Each number is 128 + 24 x the weight over its row's rms, rounded and kept within 0 to 255. Layers, rows and columns count from 0. Numbers have three digits each. The size before them is the row's rms in percent of the matrix's.

# k: layer 9 attention key, 192x192, rms 0.0815, rows 139-159, columns 0-63
# q: layer 9 attention query, 192x192, rms 0.0766, rows 140-159, columns 0-63
# v: layer 9 attention value, 192x192, rms 0.0737, rows 128-153, columns 0-63
# o: layer 9 attention output (transposed), 192x192, rms 0.132, rows 128-153, columns 0-63
k139 131:111100109124112111079113129145122138165171077130120165106084129096167126136138132147119125112090139126113126082114137143151164121134125081141077155155141145145146166180115126148094180162117132
q140 130:120117103095105086102134130099179174123147154111133096121125076115172097143126123110141089145138165121117156163143117107161150129085148132139151129131094134135092106178112146130175148153118136
k140 126:102134152136185138139058125140139106177134130160136109171109130100107088080135162124139154090121120157133140125140123110148144121163111085170089130167130152122181131137131117109139107051146101
q141 130:119117075087144161108144160134123112116118122115141167138161136151102157157148158116073156119125171140126102104093136108128120137116145127107112165097097160114122127144103135131107089154107129
k141 125:105126188118125116175114103093127109128138122124092157139085104119170124167145130140166122097119112136125136084129131097095113151089127138142153139165093107125142110096117097146092126100132151
q142 116:098112105176111134112140160105106120138133150132123147148106115069157095088148075070099105134144116109124089070121101117149106092169110125143119108136144097105120119111096137126136099147135088
k142 118:056147144126141128108124132149102111122097156134124071103136132168118138124109145155129165145090095105110157114083104088110103114121118139133142133109123124099160127126130111179133144155128155
q143 118:133176121157133123116093164094108138104126101118110123096137124114125172157107167132127138159110125156110116129123150139161153131128139127115165126059114106144141120118119100130112101140155083
k143 117:132133176123088105103142147164134147138110106143175107130108107149135080135082136117125123153126118112118147062143140124155131113127146095140149169114112127155130055149125144110139087113132135
q144 079:110135135132120155133091110120139098105167131152135139104107078130115135150116158101106129128148126147131180140077162122166174113126121093134141179101136102102128101101149124119119117123136124
k144 102:104123124125174115115144119105133168154162124121120113134146114164105146127116138108151153090156067148142112116157119158112106098133116089105105110096123157130100144126099137126125097115124084
q145 100:134165103149148108122141123118122121161153198155150145181167170137106109120160134126080133139126164126113149100123128106131133133111124130107137152177135132118123172101097138106129123112115158
k145 093:132019122143154134117118148145144135118110147118141115165153140091137126127078108168118123063141150134112141155145121094114118150136113131153173152122133117151132130097132094123131130146108077
q146 082:112151118120134146130139109150176149097144101134106140088142115116141184130089141163140154139081138078138115129134136111054123114118157143121131089126144172100076110124124138123169172185122143
k146 089:128133091138148134092098105136131095111135150132152155114137137108116113114150110148133128155127145120131140076142154132110087132164187097119142121141127141151154086150118160131150114140123088
q147 094:118118092109136149140104073140127160183128115139124110096087100119151146116106123168160161173149131143157100134129148073119090147099138108138108110074160129151075093160131097119153156174120149
k147 098:133139101177139157135138155135118059156117112141139105109125114111102169110172125092118158129143132139097124122128115160133125132121139164145123120135105147174140123161139152156186106156147131
q148 099:088134140150123088157148097136116135120139083139128119119127125148196153139126149117197177189143113111170148126129114121075135107110128147082092082131143158121116112089116122173122099098149165
k148 099:128114180130150130143123140106108098097130095100159128180147147127118108136149088138129180106132116126116145133160093142105089160158127128085109119122117131109138134073142135123124120198126082
q149 103:138133178143117117126099113164119121134159082134116143156112136106153146128168152177171125140147127112130073122144137169141107146126101137082128117117115140163119088107192126092158125137099120
k149 111:159147138111088150126160108108148091151109110144148146115144140097117135114199109098134133188130128121134153113130103129147119084130151118116133117152131136148115145081096118129122104114111127
q150 094:116161081131132100145114153095074100130162098129169144127075216117116159184144128121091141128102163145129156121137120162168141159117145128149127150148104120131140098146135091156124126134181095
k150 100:142163154116133138124134145097124134094219079103130094146090107152132107095112122150135126090098132112141126129119116126107142158120091106111177133106107166131097069136107102109099150109119124
q151 105:099130169120144122119122103113106168170089140100110103108150128112092147140156136084178143097096104097129117178151095135120118126124100143089124082115145138145113132160175123122127112088139129
k151 108:117143082128085118078119143116071140161142139152104120114144152116152109051088147166158114089097135102148115121113136128131099108151144102115161089128134148149146124099122100141088144114138170
q152 118:136142114085134148135120143104122116076160123093153161138155106098101134118115136099110124129168126130121115126112142167138114167144150121149123144118100144119150151167086142095138112124098165
k152 110:145144155181070066152128106108160110118097162114145172109142100117114140161122145143114137092145102139073108160109139105156160123137152105106150147140114082090103116116121093162104135077177146
q153 105:133140145146155085155161125133144120105100134142086148158127168141130118065169109143118134144146165156142118131150112110139091194113117130143123126164156091118112142112073171075091101146092117
k153 121:117113135086166134101157143134073097137138161171095128132138130124113103148116103124121131164120134170093121102102136093132091136121124108139142110162123135131133143093145126118126143127136108
q154 117:106123105122099158177178125110163153106189137093151150155127099142162088115152114094123127161124092102110140090104117150107136154114075148086082192146136135104116135109120162105169119105117125
k154 135:128128157119142088120130122135158141161131128137161165174102132118121168158128129097135121125133124137115117104150148167156122160139134144122146113145096133132140151115105110131086148136145152
q155 115:150120135140103123168127130128111132108073119208124105149136105126079158143140118134115105188170158100147140115098128110155142099145163147108114109162132142102149138143108145128104127129114146
k155 120:090131142106191165073151134136185112128150153150110147146153110117100102150133149117166117102108123141113137125161164152135117123097131125104131130132077117146152134112084190147146147137128056
q156 122:111150140132104110128123127102121080126164127116140115126142135105112133152123150152106122109164113097097140149102155125123167106132167128144117122136115177150149096104134113107124180113105109
k156 121:127140127130184102152184118118119134158112107159085158128110118095085133102114141097119125150135124126151066133147160129138127147118079120133143129129142135117164169107142144127120140087087131
q157 120:121143131143114124078122154120163190145109120089133134158136104126121122150161153147148131138143137195146123097145086162089136158157114168130089116164176140163118143152128122098154148168161132
k157 124:129131128144164124117119108127158111137110119071123097094133159078147163128099155167135156107131128145116135123117133137149151142111128092104142107132123124132117155104118100158111121096121136
q158 117:152164103132136109115138127093078162125126115188147113067136105130139077156134093139194106128104118128162145158119105131119131162138125162119135137133145123133164108155135165135154115145122131
k158 127:097120123128177108116098096128166135170086165126182159106111103134134126098113116068135134111102128136113141129156081139106180114159137108119117109120117138142113165144137131144119067137151157
q159 124:130154144155105121090109134134133112107115170120161135142131119151100092110115140163159104156122119156142140153136120138102134081113085129161176117126115113144153143130137177163118138102129130
k159 130:172135139113118101120127133145117119134161127130104087144069153089161130106086181109126107171119152133104152133098118120161099076114114100128143093092128106104118136192108132093163123159105109
v128 135:144150129138125137097118088135144155155102125101149141123149135123157148094108093121093134139137132091142184151142164131127127099165090106110171122083179135160120152095133159130142108112182145
o128 109:175096134119121066140185127158133112156110080151124170112119132088127189104128115129179126185121136135145106111099127176159124115092130126159093123122101113142147163130153135084138117157117105
v129 132:112157140162095117156091086113140156106109121125141130128100136131134130115135126129136159114111167135177123068132159118183117122148121144096151166112148145107137132135121109119159130140173102
o129 109:090132112115066097151129146142146112177159131145136076140102134149125148173096154118184147125151145116123091124124119153108103150133113126100156129084123132165135131116117141118131107130117123
v130 128:109150117114104119112111109119158091133101157123160126122122156113142090132073104067126125120120109135115137142156177117166112166087147139119145129144130118160117169104156117103094080138147124
o130 103:077129138081196123143123155196104144163142159164112099133109107108148090132086131116116145101124139142151170103123147120124122149116148146125146127102104097121173149125140152158124126118101098
v131 122:161115144153102142106138125078100081136137125162119105143099141161126126107141134110133119146126125144165088135151173105174126097160121168144139123152159115123138124120157105114143187125119150
o131 109:103138143113129128150122123100109172074163173135157099151171141144156141128159114088086137106112142124118147193142123118112136094171141151111096120153143117124134169128154138139144104140115105
v132 119:129140129110143155124168147126115129119125119140101155147106118123117140154128142155104134118122154130149154128147169128116119148144103111136123126139120161135098085105127121116130110139178095
o132 099:156127122159155078122143079140130136152111132138105081144163112149130141112141167095174113090103091099131110171140132129089159142154075110108133135121132132139117132119120099128081116122104108
v133 122:171104154099103148116152156116100103139148139128115135098192152107135129124114127106099150132118142090141146108169151097149172156136111132120158113079151158138146131117123156115192141102143130
o133 106:156135128153093092153160090047145114161125109110121109138154135144153143120127109150131124143123135169118086150121139158138125129118144124119118074102093081162112106126110138101129129123109093
v134 135:140135105144133159094157100106120141120115113139154127103166120074161138126103088114140130118201162093176150121148106147153106172131082126146114120117140127148118145098103082159124092114100113
o134 108:117114153135114112107107136137161128161104119126114165086114134137169102105151122124144133177090163125119117127140135153135138153149136122080160155141143142120101127106138161141136093103102125
v135 119:118100145133162112115118131162083149170153109153166148070128155128151128124152121129105148135082147115162131128149152127145139129111078111157153124121120141130082102134104141139151142097119149
o135 100:138121148109125123162151142142176148113135108092148142137126182099142117168122148159121134102150130141136077133124091108136141134103126107153104123138152155139125163127128095119111127126134183
v136 144:167163125128173096146159174141144126108097133138110141147188121116134159127129136165129149154150120112118124135156120126125078130134130148126134150171103128150147138099138131148128138069109139
o136 114:166146114165122114165100127126127103101097169110122160132137153137143144112107130115135134130149136098195099117132137142144134136155141113130136139098150109085145157115172149115137095135136084
v137 135:137155098152133110140097148138140142138120126147094104087140156138136141130119121149127152139155120140121114136145133154139160106170134117116134120137104115116162095120134171111139118100153113
o137 110:127130152129124151141103121148186137146116168127160198130122147110099109113110162138156072087167113152141122140127130163126148155169139091107138179123159127113129130073111143117147139154137104
v138 129:144129163156128114163101083146127097137135156148153128151145186101153106160139208148132167093176118092132131130139085141112110122124139113102161165106112080118123136136164109110155106106127171
o138 107:130166159103116124139112150116119112149095129100147170085125123120127152136117146129138117123105143128155101127117162134121088122143107118093099101087131160159099144133123137156101082152079126
v139 116:121124172135151147121127129141108117140148118140167141172112116150206133103118100134114130131105128100133155132099121162135120086134130146141133135099102091139157150169126138136111134184124133
o139 101:129125105097125141135155140141163173096127120114143152161110131144124120131151126066171129125127147117120135140157124131107094122079072098125140106114118099104115114147143116151120098107180136
v140 123:123156092170104124148175124071137119154134116082135114166117095165107130075140124123153121126155120152135137081149121108103117140111104152161124099106181130147152157114145126173114136158086125
o140 104:146166161128091113104113112149169130143162124124119129125146191106155145139161138148168155110127117164159130117119112179111165113093160114121153145139123129107160139137145148162164122107149152
v141 126:164104127134077149132086182110118090099088106100087109097121111153150126121166111127158127119130137176152117183151141126121110168154080143165123094093131125088147088125120118128155112153155146
o141 108:113120148123148149139109122117113095161120119141146139122146104161135133186130155127170153119155167139113107156116140177109110111155119142141118145114115132104140136129106122130138134137126168
v142 115:155114121121109110092094129129165134151094186145116102143120112097180132137164131098093124097076107069151079131084134117158158124120168124160136098123183136133109133097110140143167090158116086
o142 100:130165136134131143120152117131133151122081120137078091133101130132131126122165107104140160135157137151115078099144197099142197133143125141116063155104135107120121118137117171102121139099092112
v143 124:158180155143104120097080094136097176115109106153123145130112105109171151117154119144120141066138137142143145120145123142130105126121090149138132119098144114163115116144115121108114161114087116
o143 109:133128137128130108148120141114133102125151113158124081128112171153092184092152144088169098129126144072108166130102178100107130118119137130085080134141118140122133126098095153104144096144122147
v144 134:154143136128096124140133132152122125128147172127102095116125139128103139152106150133114137136118121123138153150123114112128134120115157135119139108122125093114126166116155142109151125131128114
o144 106:112108114126102095098162130147119121137121157115120063125114150153117137113130166125114126138128140121085182080154099158105108141125122132161114150117147139126181118132120099111097115128159095
v145 122:106174110149167154140133143103079144140115149131151153172137166131058168113123120149155139120105146113149105089107137142146175139109142120119167128154135131119120162111122142087096121137149115
o145 106:129133088128104150120116162137109144100127095170167149138102147119118157163087145130150132103114096144127136138119169118136149151145100134113132139111118125098140136195129119123131112121110150
v146 121:141142172098137147106116140160129140179115125108176155137100147125134131109135096179130119126139100127171119131110142135122136124100161153120167148151114130136139111126159110150074145166104102
o146 102:160164076132128144157138171131188126120146100110141130114145147129141091168169134164127175126113152120150140125119109113132147131125122122119117110159101129137177140132084140179110121129128148
v147 126:130130132163153119156157127166127138144116114103156166134117133125101140140150126103128126075060115103116145121116152070154126126149161116120123119131121155159178114125145173151120172134166114
o147 110:162089155131097089128119175135081141114171138113148096173120138151148088128093125139145134123178073157119163117097091127184168114066140125103115103114141137143131115151126113115106147099124124
v148 130:134132132189156111127091081114138139152172126083087163153144126096147145122137108130142109096168115092092113108107119105111104110144110133134087124124111117095103136158138149110114118090166138
o148 109:150112179141123135112153114174132145155116085117142143101106141129117114133133150105087128140160105113112086082128115139112106076139157116164132124099165090101125117125142123121150114120065137
v149 128:084181139093148140131129145136135128108132074119113110116125132103091121138102185146128136149118121162101109124143125096132118128134128116114157081131109086139121124110100138165129125126144133
o149 108:143127124139138153117070145185136105125112135134107129110122140106139103114118106120146110111097100088147118174114142153113137119120074127110102172144181140180134128132182148105159142141138118
v150 125:136138159144077101107157143114142123121121161136139131116108120162143160123142132106170159109134115135128126145138138184125130164130152077119164111133127146155166118169105135121141090135148134
o150 105:159131112133124175137161125157173127168166105155087133134123163090121122150130103145118147133131097135106125154069149123161099166101115154122084116130112117152131129116141102110139156052112116
v151 121:153139143165146140127128072137085113106152135136099181101125093138119139136150058088138115100115148122163102132151102121120129126164111135149137149157121121126147110085188140106133092124157130
o151 105:142104149127133107137101159093156142142158128132139138142109104156142097161131143120124130144169139143105141173094120099138163132133155140100101164114139115097088124102168184136135105108130088
v152 118:112151131087127137124129155152152055123111093146151123136178155138107105143120113131137146121097114133101118118108167119146127103137106143137143111129120131139122126146118160154173122182099159
o152 104:163137155170112124128086172128104129116117120101136112112122123138164125151090127118105139145140124161132115175093137148151105127132151129093132134105119128117135135154170086104097135130136148
v153 121:119134136152148117169170123098116140116163188119117139179137130091140126169106158146147119126153098096089092113137132117147114171127149113100120153134117076134151116129120135151154111170151111
o153 102:159178166122128132154130168103100153152108096103111161145139174143102181153141151099149176114156153109113126146128126120138138107128130118135137146153145172098155163107114156160144116124102088